From a checkpoint of a small transformer trained on Wikipedia: 18 layers.
Each number is 500 + 25 x the weight over its row's rms, rounded and kept within 0 to 999. Layers, rows and columns count from 0. Numbers have three digits each. The size before them is the row's rms in percent of the matrix's.

# o: layer 15 attention output (transposed), 96x96, rms 0.0725, rows 64-95, columns 0-47
# v: layer 15 attention value, 96x96, rms 0.0769, rows 65-95, columns 0-47
# gate: layer 15 MLP gate, 256x96, rms 0.0846, rows 0-64, columns 0-47
# up: layer 15 MLP up, 256x96, rms 0.0839, rows 0-64, columns 0-47
# down: layer 15 MLP down (transposed), 256x96, rms 0.0847, rows 0-63, columns 0-47
o64 056:509495489498462532491531483495511462510489487503501507534497461469479515511502505508471483460483520512511475517505548491530529508515509464534534
v65 076:467485517494494481533504531510476522513477509499509449540479490483483475554521490544455495529512471495477492521491515499505533452482543471522482
o65 071:541545462520550518495465509503546494490495511480537486487518489505527528469483486495543509471515491491531524486497457544499504491470515519520532
v66 068:511534492465510498461526479502534485497509506500480474524518499508528485487508493525468493531581501498481459496537569482476494493521494510485511
o66 059:510470544545462495486509489515499552490500563460512503511433492484514544511460496467448503443482449479485501486491490484463513497464500499490482
v67 078:478486519496494532497495567476537495539496481485546512522472475552534504535528486526514522519528489484478488518429521468503514474530494494499503
o67 065:454548484472493477505506502518491497464500518507441442466475526482477494465469445480504493519482510500468498485517473510482494491451472492534502
v68 064:499477473525478478487522451522551456472519478489540488473517529464533486517493496471474523506514514518475509512519532515507492506491539521492465
o68 050:502507536463527480467496506560461520512522507485479496509489485501511499493498499529489497486501524474546481495484472436524517475509492544487526
v69 083:536505533513468487461466501502522491514505508513513555491509506538495520506513514454535491476508479473463495525461455494477473518470492521519504
o69 070:480501469451491484532518498497457481462531488464501478491477507480504500460459515514492471507508487503537543523537515492528512470520469492549484
v70 074:514505490468464513494524496461525487488480496497504437488480473501504472497521489506496540569479490503562462494504545486457495552525516531459537
o70 063:515479512536511518455516477518497493478500512553466530512508514468508562527499502516506505420450473482468526434504519476453493480493481498514471
v71 075:551527482539475511469512482498495478490499499540478510535508498506545493498495474463458463531532500484463454522458505512524484504496506536500501
o71 064:486485552484498536457504515544458516505535503472533515477443496497445499485483527491537503526462490506530523487569506509506506484520485508535512
v72 071:490518498455480499470526489515531468508473502554533480529478506444516519524530506533465499502464545539471509462501491495521511483479495545453512
o72 063:513482495530488482479519497472479513489509512458442505525533475500560454511495477470495543520519548501530529513511511463459495503518560494490495
v73 067:465489456543509518504495499521467507525470489519522531521460505494525502483449529497456554494487529559527514478456525510503567501507517512490492
o73 059:503521499473515465517518454508513474542491462488475498514500497466492513473541425529525484502550479479511478521517521492484462508460480456501529
v74 077:461527439501505508470487535512506523529512454488551469508499515511538503505511498514463542527498473467503469513461547505514453452508515467530479
o74 062:487492525470523487478494500532490486447472561514508499488504525508471484491540452482489448493495513515499499488513459486512490553490473546520497
v75 070:507480544533529523486516495518471526530514487452477513489519485502507479514516492507489490462567464457512529520492477504522505549507514457457481
o75 066:450529514486529499524480489501490538532508508544529545530465486492459526498478514458536532533430500504515479510487517522568470479504496497514517
v76 093:480529438529528506497501520527467508496480469521487449504513480439520477501499492500462485488491499487529468508479544547515530484533523510447500
o76 079:493545512541518546487500482498504489526504526511525570530501502507506514514532504455501496515482499518492470528515489519471465525465484494482495
v77 091:496480544453484495522505489471536463487535533496483570486472489565483494518557506498526494514509532520482530496504465475490495511515496513515497
o77 071:560505458480448441533502505477490504535514461517452470464507526496506492487446497524522524480526495517503486459514505500496469499495549522493484
v78 080:491493468513548515459483529509494493487480504493466481512485509472526497464473502528445505498531522493518498514578518506502529508512525483504491
o78 073:495524556515520555499539465509493498487500514493507505516502478491522453510499496504536523528483450498471450486480509478495518505479516513513518
v79 078:475460536486520493536526459478507531505542514503544518503463502548519515517500492479536521472499456489494504470481520478471494537512493477528481
o79 067:537514484481478528498496496491465508482445466483487471486511521488508515481479488499522458496495495483486548493446491483550489490467526516489508
v80 069:488527483522524494491541496518470505485464478542508454517481535485563529481476490484497457509488508508473496475474541504553484439465529510515474
o80 070:498467557502484504535505510503502536501497495476479506509529486517474490450463517519502557485528471475540533513477477504527533545535497495508497
v81 073:522511524486464501514487496477498488538504515463507521472495488542476494552531498533546496510527460488510514517457445488471492510519462523515499
o81 059:496457479485486495465478459482527523473492496574499502517441516509460521470503509481468484502473538536508499489514549503492517522539515472517478
v82 067:481471512527477510538493471470484498522540513487498496475487494523433513559500475442497518485496461482531530506460536531494490513491483509520487
o82 058:514519475512516499481468534484484520501468442491520521502501511480510479446532514518507465529503484522479527477522462483522511504497495487487557
v83 077:518469481470471479541444522463515511489524525512492547479540476534495536447506492510475498467488493509509499513491462487531474498481507540494510
o83 063:513476466504502511500498524524479534471488473504453495530525512493529465519532520501530473524553476512480528471530503501523502510527500506502513
v84 077:477518455476494485515492485517492524533505423462487441533517505509494474495499535495430496510521517486480449544545523514482510484520525493521478
o84 065:486486504497512505490514484507481493544455570526507515484481494474517503509500508508525490485500467529500542510490457531520479485486506531448514
v85 079:509492512456508525546513445497522512509536514419491511546487493534515498515511483515530484503494502467471524492539489512495507517539492529511499
o85 068:484504455479493453450457552480473482489469498534492520472518507451479490505524535491520521469499538531518506491480503510488505470477496504472492
v86 070:481471488454519494475479483473482489501479478516505507548494490535512493501538537521511479465472504483509493461459449506509528487498493500517466
o86 064:508492466523469522504516512508515474508504480508500500485518515495453532542449496499504500514524507524514495521493516458497486498494519564485452
v87 076:475494513495533511497484504514531504492502482432498425496481542495532474528489478534486512515501537472487521518555506512547487470522512520532481
o87 067:498506525496458446488473514482518507521478539532504504477501515521504509464506492520517446499458536479513494522477507452471524499464483467496543
v88 068:518493486472519492463505532520475481498488497467470517499494482524506504451497506489507512474515484462463477486504505488545504529524522511497534
o88 060:514501510593513496505500487481501519447527489519506472475515484486485524518526498515523507536484530520479521499532491508469506480525500508536501
v89 077:466476453531515485512483464510527493494524479530527527484520530495535554496470499485437507485473530515494478508536498506543494500476519530496483
o89 069:487495544451492551465527521513473477554504498489462479519536483478476446476483524507514499488516495496499487487512512488497536498490486498493502
v90 068:513517503499491510423477514509501509501486485455522460515472508444512451516518540516495503487459522466512443493542552506480509499555525464492523
o90 062:531519506521545496532519444518473476468518517559547523466510495499551538515475489456493498470531505484511495516465465494442509494475478504506514
v91 073:476493485473503483485476500512523487451518483554484526506575494483479491481525567505480525456510518501497482472521539485518507491518472535535509
o91 061:509497507472496494489537530507439516515478519456466474496491480525470569498448475535516506503549519512507501513496487468501502498527486488461480
v92 075:491464537481481534461496506500491513513500517490529568533447504569498499530520490522495504489502529456503528513473488508492500486508540467501457
o92 061:544506531489474421537472501521524513441530471486520466474494517454530483506455480463513478489514498529528498516522500519552497510464481529514512
v93 082:488467522490494495546497464486532480531562490435517528478533486540493478544498500490525528466508512479478526481526519474521495545512491475486482
o93 073:519520494514488481525493491518492551516443512515448523482510511457482526474527514447498467494494500522495505505485503531514498454518536480475530
v94 067:514540479476522507517493493512503493511509474459486488522491472515450508532516524512455482503470474436495516469543513559480537498500486488490471
o94 057:521508497509520491454491498498498526502459442482503540536521536493513494558509560466509525496518508536483465518488521499495491493480496519520471
v95 070:483497458495518494476505494533488509447499469564491504509525533489483540487501502501463511501490567498535479495500512543519501498485528486484509
o95 052:544466566469466493522502531528459479509508495436488506507502489505455463501472522539501506477473506490479496494494502518521489487505482532481482
gate0 102:462488525482448489502511516540462487504478523492476520499498508515496507510500507450484548506548484468507492488557519464477432520462509511479500
up0 097:501511508480546488529502505476525480454501484494494519468481505505480535528501453494503496508496474434514519478507482508542454506481495528478510
down0 097:504530526530518502507509507476511478474490507528518533507492502491515485507526506550524473481482499521507493486484454531517540484532523533538501
gate1 092:488480511540485502553473499495468471475499454494489515498511482485540515500503485509431500516534523517517534502458540486523522487505519485479539
up1 085:528519467526518512478510486498497478514511556521498462519493554555470494528501481501527480495468476510524469558528499529507480483494486510511476
down1 091:479442511516520504497503520516495489499491463523548487483485485482489519470487467481490489471541517494476518489499514488496487527489507511492523
gate2 093:534459489484481521488465534490516482487517491477485506475502493486545518507495531452514512500497483575484508544494483531493499536488512474472471
up2 096:490506504483520446463483481556478527525482492542523536509509473507515513513485453537466469526500494515518536471479508490513447504506535535491521
down2 087:473500525510484545503518509517506505489473506479510481451466515486492533502519507508482527462480502494528485527493503477377519483482514521514458
gate3 096:513478439546453491501490471502503521449491484472536505478509485451510525489510496545509520481547498540492485496540481509477523479539482504483502
up3 094:493472474483508499474515444505485487523539545501503512523481507500508500561468550493526478526472534490511485499484515509512502504498445457478512
down3 094:486488473491475499487503459531498499519547519492480506479478492542495464470465559495468477508480536524509511520503519492476526521510510493518463
gate4 104:506507526532496500532469464507514505513509490519469493485492488536508468532449532520559493507526499486464502501478511463521478492470506506497531
up4 100:486505476491514502533493488523490506510495459496462483523472479483476522462488530546526502485458522550516465490505508519455449495485497448457484
down4 099:483485498496523502518529508528482545517508439446458491513502468517450546467500511567526518487491517525502480455516490495471504481460497499474507
gate5 102:480494506512475505472511495500524510543453548502521540511494523469502486479509512454490512535530462479497537485506512454528482494474536538515487
up5 099:527521477483492503493521493472488519491537564485474458542511515493503497456491515455462532473469518541488498486525482506480505496448496518495517
down5 092:479501511498496481534490509453488533544486456484539536505505516473578509450510485503471511510472521519498518513489515496464525468469519513526497
gate6 100:539468445508515519515531526472464506498483446544503516488462501490522425538488514493518495483511526496492516484504502469469474492503497520507486
up6 095:524490485517508513502496550506496497508525496555511500487542509500521470495489534524555483478487504462473456469491484499513471498503506482504495
down6 100:484482498532533541475496461519504540502474515486477437512536444474465519516470524528517484468470516486497467553502507484493497492489462501487522
gate7 095:496461515537528517477507524498512514482473534531459511539507530493446491512544487525549503482486468458519510447512521469483533510459507511506518
up7 105:505508466515534514491475494544539517525489508471472529482460539526493499481530485489496503496497510508518493508459514526435527522462493461526483
down7 108:482481469484528505481523509474511499489498488465532516458500519500511513507491511521524440522572506499479504506490468524501502512543516464461488
gate8 103:485493522511523499456510481505521484473479501492473477495492471506494517514464513458482527475476507503513534465504538474527503469471524561521533
up8 093:474476478458495514504472498531494473471460451498497491524519520506513451524467476525537502524455508493504477502485508556530536508497534480487510
down8 095:519493500507483485471489503501521520502460538464504510520480470479487521484498522508500490481506457510502451481484523509518471473498479527561465
gate9 096:492490483531490498542524494560509479516455507503540524526522494497500523464486501496470547471489524470447507538515485497521546532523527492505494
up9 089:511493507477545524506460496484474505491499507508507502517483489475533498523521464483475503500539472520502504476492454543517513550471470548442552
down9 086:474484501493506501496533500475532483479511506442513497492465482473447519502521501487509514524494493477525499460502490458397489463477475444512509
gate10 106:515522462501488539489476521541502478526483505554463484484519530458471483486496490517524535483509548450493498487458517483450505510480466486513473
up10 098:474488553475494494507489525497500536447475519496509514511441509502497488484557528482495514487520458513517530496515502477482501508516494477505504
down10 099:439471532515476487535475545514520499463554480460471505526525473513484536469508476480530504518511512516515557512509509529528514513512514506454510
gate11 117:499462521474419499514500509488504456475524492489474505527506516518517451467484476507519491515515506465520504480534499493473462506512528508498510
up11 109:495506493516508509536504479489483540514505510507565536504527463497499483488487495485515492524488504490465497544436483518478479488498501544520472
down11 108:503509555487481477502527519470487471503498500487521500472454506538469485521505470521495501574532490448523498471494489503521519505514575537488517
gate12 088:548519561485499476492534455522502489489501516523448502508517532520510495498511555464442541496520572504503463523496508477481536490478521479497546
up12 093:502478497477513507495534490514480500490515451514477495549459548515481460474467492485525520503473471472503478475488476471471458528476515468487522
down12 093:481517503496473499498512519500460529489493506486535500515486477488523532508490475510500463470540503534526504500545486565480483495497506515504485
gate13 099:467488515508511474500510499473505494503454512528513496509469506460572494496489500503518497521496484500487510500478496510510487529525456533550498
up13 093:511469480515472505483532513478507480449461509467464457522447494486475492492437502484481523475486471469523473516513469541532503491528485510489523
down13 098:537512472488436501482503500483457500513525456481488503480485472495463480449506535502498481451486526503477494505459522488512527519446507456480485
gate14 092:479550520490463490487501516445490493507512510532489533458487487515514535494492457465504488485479494483513515459464499514454501489521548422498519
up14 089:501468488488483540463469494502497465468529499505521519505534492516526522480513474510487475475507501512466473486517500488534519494559501518484526
down14 089:479554499509498492489532503500527477498542468554520554519494453513513471511519486525486481478537506493497503516470510459498469506457524525479496
gate15 097:528527472482531496461491504477484476487464496498451501511500511490500523503512493524529461522453553502484496497526536490499517538497491493502427
up15 095:540509474474469543493525513493501447509493494526480492525523490498500505464478497525506516494481496505516483508499497496532525539483461541508484
down15 094:499524522478488501463503494489487449517498482538462529534460498502505497476458530500500476480500496529491511459488494468489517506484550516508458
gate16 097:502531444507462512491516445497473517464530468497462516498507505483541475467548512496513478518498521508534517486527547522536476509510552507534469
up16 095:523463516531486493460524516505505533458464531504506509506479515496507478507531530514495471472498503482503481455534520517458484506536485508504484
down16 094:534467478530474484505450539482495509482470505485510414523484473494494482477513504465501484504482506527517511507529528472441481496505485531474521
gate17 094:508521518476519491481468534512485459512469496542517524477449502469510483460493499515485513443507479497485483544546524509518463507515499530480531
up17 089:454506509543520509519496501454493497522512522501484531471502499537525447501452477488453507550527517464478496513546515480486512509476492471466518
down17 092:518544473492508485503501508466499527510481516526493497503508497502472486462522466486522492442528519500487493536499510488466562520481496522481529
gate18 090:518509473453461517518453441539520497495524493490486475486470520478493533495543495526533505482551477515510459495491470459524497528488529505496517
up18 102:486496503538534453473512495512543519545484440494476500496502482533479486504473488462452493532473496509522495468503474575469509495499541523481533
down18 105:522492528520510527498468508502542508535484462478539510480475509457560534527490502508476516497525490510551487542473455493499524563509500461491513
gate19 089:480460516465499529503529486493447487508484543504490473533473470537475538477496475463520509495482441478470509524464472535503526462469518453471521
up19 089:516446448527496497447513517508515512462523496479491493462548555529483497468513507529465473498550556474468508467511498493484519535500497496479495
down19 090:513512486503512486540510488469481516541505511503500503548433517516495503495507458447505499509516470510493479485473485501471483486475508534523468
gate20 111:481476512497527539511476467511512501517494527514462472477466528450511504499508530513543471500494504463472490537488525511500498497535461573507528
up20 107:463507507505502502493506519483519474492477475470513465510492549572500506511515494529481509474498547512532524481566523434523538484505541470498507
down20 107:503491497497490522485494523474481492503502471549500485525454486535461505543514483509483505539516506431519492484459498484505522521478495490527483
gate21 095:496467536504476475475446472534504495494513515489494495493493488494524505479528505505536501510492478517516488518532497485532518496520523532505543
up21 087:519471470497524493511518471482498531485529520498508540507541506495490494489548487489481523478517503533527527484454524550448504501479482437490531
down21 085:511490520499525491502522502559514523486500495501426476511487462502459438507510457513477509470528521496495496468498483485474509484505530520500538
gate22 113:502500534468463511543526463473486494537533541501495475495503513549497494506467483525507458489479509471500532452545546509493489508523530533470550
up22 105:522502474510519476526541494501485535523492532536486541513511446566468470501509518464501507489509507486492487496485485558512522513499496557510482
down22 106:489468507500478464457522503497479537468514516484494526538519494529493475491489501521513521512483479494457507522511507489502529496559531535526492
gate23 104:525544514499536512503521454481486461514449517460456490496494519517503513535484509503491506530468517483519509507533537506460509519543507523532490
up23 099:518468459513513478504506510504489480480501469488550512523509512469501485504530514481496498543500475523547479472482491519503486529510492544451512
down23 098:476493531511525462485478498459498516525549504489512527472490494488506485493510490494504502466466459499462458457466489454499451481473543469463457
gate24 098:485481524502477505511458532513475518528531437514497463460492500491527498468450480496502486506524499478517482493500465475469518515497474492525517
up24 093:517511482532494530497543497509480506494509475500524510488479462492534528471489507489473530527569465515498533497503486461509468491508490515505509
down24 093:465489551487521525462546522485522499539495485494501491528479482508496473536542427535525478521496492510474483488523519528502527451508493522540525
gate25 083:514464474498456499518506478505500512494488528430558487508496469538465503523467520513503504475493480510503534549488488537545492522522483534451476
up25 090:527523512479471482494479485521493458559533475532508495508488478508464531542540485495542519482530521493502458476492504511515509488474503499497532
down25 099:488494500516512526491502531492518502476491549492475521495487517481521449462460545490478514502501500527477529521490487488518484520540527510468454
gate26 103:484468503523548483504481454508439519514521520474455490520504523491484476536526502545524473495489507508489555514477535467475507520515517501481533
up26 100:493483499513494517468461503536471508474509549455523510492497481495486518495530494526503464537547464463479523453473486485473496535495508532503534
down26 098:521479487507477490482464470472496501495506497551465460528495531514498521515481461500487509476457498488505434477437546454543481520522522475500502
gate27 097:510481498518502520474497474472520470503491475504496482515444503499478473532442523503480501472483502474489547487530508496455486502512489489496463
up27 096:518525468481512534452504518454479516479559505495475469489490508476531518548464511525501478508553508492500512509490508520481501525479478494516487
down27 092:528538519503487510513480557547518503506531481486499504518525480529525462484517502459517461485502471500521449498507498536527499526480487555512479
gate28 103:521503497516482515503522461497572476485506471458461517514538522494516478484550472479473479491494468466526473504474571525488512513517513536504517
up28 105:533518462536464512491472517523486553495475516515501502502516444510562477509500475509515512485497518524501524472517511467511506511522528470517460
down28 099:500489497533494509475509507461528525510500496486493492504491490519450475529481485429473509512508510442507524481494557526510523490520504540481540
gate29 102:485550498507500501466503494497488475482500514515495447549459476525508477535506521499522515471490538460490515483509529519436506520520539477515537
up29 103:457496522530517508554530483490518552493500509479490535493530515502490525490520490505540474508472541505488466475526465531517501506519526502547499
down29 109:479503485512478440494496457512573473496517484494510455486489478499507519496511511504510433469501538523486506456516510450520511469492538471545555
gate30 112:509516504525521501473533463533524522472534471545468517535496527495517460462472510518489481510476503498506479541485502475471491529521481508490511
up30 103:471493549499508472492504480513487505485486463487483497458465523515545507493521461492495517528507527488535508475492520511536479570496479513464528
down30 099:511492503491481525524425527478497491490496442549471463507507488522501521524540490517498482494486508513546476512465460499527507502510518439509573
gate31 106:521480508504485534494535434543506485508509475473474494489490460521472477513490507504505496475502478496536465494491517476476481507482500513529498
up31 098:462530530518507466460480496514497531498509535470521523481515527484523494473528498456509460503509538492425491478526480518509531507539483481483490
down31 097:473494485522479464503534506498508520500482520488498476523507543514493553467516483466557464479515466501509499531501487491494504502501529516502482
gate32 105:532471497502529518497518507512504471491480536492494476519521486510488463478487498525535538466478509507513470506516475469512455519547490522453494
up32 101:471441511490493493502457481455531537546473474506480497568502493513527530506501513501492466453483493502507518536518501496498516514529538509479453
down32 100:510546475524532523493502508514519507474517509515475542489465554493495501536529473499487506487565493499503478551496544508547523512496512510539494
gate33 100:502533456542474465504495497510487493496514518505516511509499482504476481463518512519522484550531538509492539508503482460481487566488476487521519
up33 092:495486461510494507493514536470507485479472522517494514527479490535493521522483465492475532485486519516540469521532494530500481501533506477443502
down33 090:515470521485541517496494518520506507532480462499454486529504474482487493517510450503488507522515434466490484496476477547509507439476507489547490
gate34 111:520501509522473518504512489454499520482463503554506504472520475505562503533492524515497491485528513441477522546516509485495505484531483520464483
up34 101:493509538538467481517525532513507514453516477509486482467529469494520512526479498474504495518520527476487497495551468514488541482517494529481488
down34 095:514464564468521462479475508517498490433493479496468493487492531486496468550507517496509459475471487489510501511489484468531509500487504532501477
gate35 111:524502498528489485534489497504486516509483526515469506551492465543480523557502549489490485510488532488509500495474484475489492537532490464489491
up35 098:550489521482483473505508501499483529498499510499532475511553543489478490512465471547480519456496518475553489474478508512508500506540473484429484
down35 098:501542446459490495544478508455481437476507501504513577504498457520509501483476465538499491512479514514544486508471480461479476486479509491491509
gate36 092:462436487497472516516508514501473508505487480462536485538484499542484526501485475525531494502478535515533497534478512510475512486500509558531464
up36 088:489482487470493478491478516487503526489449479513424537510513486506465552459549453483520520518511499490504493491531511523525490507508522491502530
down36 089:463548492451520467496535483493536473514488491518514535459488511516496475506508530494481530520494425493470503466501499524465494497480503498506485
gate37 094:453472528496517513501487506482508515514501520500454512570471475450483503435495500483486496455504523489473472558533507482457484502468475517503487
up37 093:528528489467541485492479479486504498524537484539457544492509472522514486504534480514523503499525460493512518470466519493540479527486480522525487
down37 094:483499512521471482526497545536530507472475513437501454499525513498492440507487561474495499493484526518470515518523477489475523479503541523464525
gate38 108:536511481502533497494457449472502466518531486500490486477499508505514482504488530553490510485530485510512475432504530505484439486499513464525509
up38 106:467487471536522479502469540462484490538488485534512543482497501514516520483494445497500462514502517502516455469519470543518515469530515466522476
down38 103:521552524472555509518526517499493454498510544511488532512496529502508525516526485514513484475469510505542528481463489510471494486482490515539502
gate39 091:505482467469507518518521497519547502453489476520497535475514489519518527504499493471523499508483484499509505518466523535498460510532526520520526
up39 102:500507421493505543491531526512529485500481539586494512512480532530492486471515473538508483483477479466498518472495506466487505511515468458527488
down39 109:495518476485528551484519497479505508482522494553501484511502482534509489515500483521471491507476521495514516452539530453508554526490498477552478
gate40 088:484480528508465486499506503513485537501523519480513479479500505480535519491490462434496456498510506499452542517481480558497509451467482507478502
up40 084:462503526460454538520474500484445554502510541461491506546454509462483479500519492482494496519506510496502479520489507508497489544492460517530524
down40 090:519486473529512553493489482479491465477494540477455486496486535491524535467483501549500498507460494485511483456468510494481496480501482474491485
gate41 085:495520494499473535470522531469487515559501457533449502483477491474469528480518488478488459512503472503493529482498497485502495479484513503506501
up41 120:518497524531525501537508529465493517452497525482479451455522540477515504509505532493477539532465487484488506500551449491497472471492471506534493
down41 122:501486502503509506531485522539489467437503547495495497525499529537512467520512525495506546515461516511498510509518485526485483492524459520449543
gate42 104:486475489504492537514510523520509464525515503479517510502512492469509509508449493475499484473519505523491526544513527458511476510506507499522532
up42 108:501497483506520568503513454501514497486512517495519511515470532510463547540468512469491525449528493542473509548495552517459459538522494516499500
down42 103:571491470495470508473502486488503506498484472505485516496470520517530522510513512501504506532488458503509493463516486519469483509512555498481480
gate43 100:464506474512515505480478507474498480504477446538477492479492524528477471514490482524486507514487509457476509477516538473494536513545464462479543
up43 099:541512466510561473509483494460524485515532516505476511514488493547502539480466493489499521520525490509506527497526487517485525463530492496475513
down43 092:536514517529458508529531517522457528494481552515513489502499557513448478472508491541491483497542528524510495467482522517482539510522478484523513
gate44 098:569534553499460504501535492516498493536482521509497506533505475480498504515501493508535485511536498482499509529501524512502539471546533509512512
up44 095:479486493503446476485467518492499517521506502533517517498504491487537498489538494495476501474521508501498518501464465519504510510513457487444500
down44 094:507467483522497481500551499479472533484487518521478509509512505512498504450494579500530510499482539517540494478477490487503481459505495495469524
gate45 088:469525478502520528476535510530540482486510528528501548500442534504473493503501504467513486516487552488519500512493500497546488510498523486500482
up45 087:519499487518530514517484496534527489510496496526524503478512481508562520497488530488497522494455461504523467526449493480544502477493488488485547
down45 092:516503512472510488472523521478464501504499541504476486520463497517562447500503463487481475475548552506469525493512545525528531482526502515539430
gate46 093:506551433507498463462531490517507475496478499463496517500483462502486522487488510488516558499509516507492480495490503480483505468487483540507467
up46 090:500472492478542494493495503467561456498482504474538495494511472483486497485464510486487495537534480488502466474485502494515514463510503524517517
down46 088:458463475483472436450468532509506457504553512510454510474437493490524495506509489499474510501496492485484516494459531472549489491514481465489519
gate47 095:523487508445536527529474539467486488486490515486520489490527489462464478510510501551498511500483503462522497495492500491501519432527495496474554
up47 101:521496446494506488510496512501478520500452511498505516506510522507437537516529513552470449509510508512432487468452481471540505474520537506445501
down47 106:477500482552480506480502459486482528527506472505480517492532499520510499508509496468464462475489506527496482520504528470462507539488534467497459
gate48 112:499532495487528496447523492501504498513484503515499511473494491522521524488436510509479493485477469471516506473466458472503521505500467440470518
up48 114:480526514483504513544506463543526532553458488526498510563519504517510544497529513526487467494501467494509507501467478522462487573499524553524495
down48 108:500483477546480529471473457468518500447502517487449414483491496484507486461467485482517446454512505521524504481502523512474510536504506518535475
gate49 098:509566532524510479529484530547475500481503473538493502497445445483538459541496507500479535500519495479508481496470482478465518462511472446494520
up49 097:526511499480511518536514523537553516511477485476493528484523482504528463528451524518500528453527488455462456531503537474494528502500529480494497
down49 091:532487480486506493521506586497492507511541525498517468527529528498452491504486548504478484492501500514487515505515545494469503543503572495481480
gate50 109:471487444453474469499471496513473508526519520500463495479555486489477522494522495542510472558516485484495520478482494508485477489535500534506509
up50 103:469520504501538515499505482534514545496537460515520514541505467464538509510527501515536460481489498506509505483455508481505475532573538535484478
down50 102:486482453518470483476511490536481472495462484501487476474521538521493513511450512485434480474507547482494503475522463501524501497474502501512515
gate51 093:489531544527463530482558459528511472542465487506481495490501498494492535485514495504453503501515486545475522556497476482502508547518464522512497
up51 089:509514487486492513504508497511490508481466464514495481490488465505493474479505510451508516503500544506511532511520447509507509512486457461495530
down51 095:473504497519486507496522461487516504498515488498527487517495516505505516495499531471464498523497470544535520500493549482497481510501500490500457
gate52 087:515510530491495490501531505476463477482499506503473478519459458466466508497510478464465446485466511497458475497442499500488507514523535540513514
up52 086:516521491465537445527524520494484483455522504562506487510522519469472507490515479452483434490487499472475499518521500539521470512484465487473527
down52 088:511541484522498515482503457487482488484509490474510500495475483472517512450509537526466470475470472514534508504491500482461503491477503469505464
gate53 088:533480529471501493510484518515495510518470491452502482518493519451491516453513513481532525506523465465457510481520518568524516480487479532471511
up53 089:513488499528505526510514533497519510492475455453501496467477470476485477512475512524519487553488449496470502496500488541521488537528543498491543
down53 091:488501512454512469527472502489490500478483498484505518496521535492465523467517495481503515484554516493467491541498528560449475468540533511468488
gate54 100:512503509537527526495533456491508498493491497506471518494516546455511487514505467481504485496509533497482488503555515534546489525515460522487487
up54 107:530471488480557503491435514543501489482515450519490511497489520526467488509460500476523504533532480500512524509491473502485486540444451480507488
down54 098:544500469501533488504510524520491507486482497477497436499513499489567519509537468513512522530464539514536481530520472559457468481489511529489544
gate55 099:500502549507496484514493508476466500495497512528524527475498536506543487540516536491511500524498492472529503502494489468486504483501493509512517
up55 100:505500503510499513504535508494516499536525503541518471488504475495499474510509515452511500485495548549470516554489501523523511506491525496519518
down55 099:471505490488526539501556494486522513499545521488506487517466524506481531473575489485511504500485535479557493548532530537473492541484535512526448
gate56 096:449492482495491500464496481521476488499501489512526526440443479474470503501467478527480511488497490504516495488497517441474527497516475490479513
up56 094:493511527510446508505502543532537521475505523507513462485513464476519510541522530524493521518533535507487518517483555454489476496486500516543462
down56 099:483529467495538494490503525507518469501500481525501496454494483518524457478519499527525493460492462512461490496518462514481544542502506480499507
gate57 100:515479531532527495496479494516431515521520498492531516533457473489496490504516506464486474489493505443520468497503523511458488511528506501565489
up57 109:519506481421522506506485484492505487496451523496462459498507490520487518550511503500504452514534553519503533479554485478543487469488503543483542
down57 102:507489504476485527482494500530503494473486526534494444511485478523498485536538475478490468490517557467526449520515511477468505486523509556514502
gate58 094:506474473543482463474484504481512463515486489528529485490452465511506534508524559520519462522510488441494518454515501497556481511558489498490487
up58 089:471493528541477453493464493465476442500479501524489499491458464503488503504491545515482486481502486470494534463485487512555476490539495491508501
down58 087:531490503493496494501482496516504522538482460472510485498501480509455479502495487519512518508502495534468509514468470523614508507495481498555510
gate59 098:510470513468509534474518505505474503510542505469499514486545488520462534490503497498477485498492492491511515516475530532501544488470512513463533
up59 102:510522482498529461483541520522483491500508515504508523512551466523497494481473518491473510498482516523510507492516506419476543478487468519531544
down59 110:534515481497470511507503534478450483483514498536508493501508498461485431498507505470470472476475547465520469509528514458509492483509512507517470
gate60 093:504481493471507502532497515476542509524514505523447522561551496508490501508508505507528479511491481475442496542536485502500525502496504562441536
up60 102:514520511494507496467550513508510515510525493530498521483509465533513499478518475520512475505469516502503464457485484456460520535495543532484502
down60 104:468555498503520490478502504511469539511543487516507499487544486515493491500495453510500468487502500498505465485510521462476525541481499515517491
gate61 103:518494509486494505480521508506507489510507465492512512467478515460481503523505481473468506509483526470497545533520507457484489501509492458563552
up61 106:499496502509489505491537499508540501500478529512538490509497543492430518504490524546498499497538521508519504497455486479510463515493547490523474
down61 102:519473472513490496483495481479525502537496523513461484507494530485585498499470522526472482486513512482507528471485499466486502504529472502542497
gate62 100:491520490518481482538499514526506461507507495510491517495492538519531494468529460458498465529487497511508488471494468501486539525520539533531528
up62 104:503537489467527501447487470483504562506497485465476518490454493471470559494464566484519528484474478522502506490505556489482462519487516480527520
down62 098:503511491511494515539539477530503531527507480491484526500501517526479530464479496472434495467517492466526465486513468490463517505484509497533528
gate63 104:526476512507504478492494521475477517466523539523502516500524483451516530498515495512504503544492505503494515474507492549466480512495515513511473
up63 096:473507534476487483524522484533477501516571543531494463528443521502546520507508464495494498506513523493541479518492458503501500500527463483503462
down63 093:493489498505560522536535485527475504527497456519490492492491553491495499480486495466477522477485515476481517523493486492496514489519487493493471
gate64 099:512482497535476461498447498540518471505525489477543515512487520514480523479511507525486468530462503520524508463492516484498494487528500513450492
up64 095:493479471542512508523503476486509515501512528508502507507490532484551504484544524525534504500485514485474489441494534510527509456470521538485458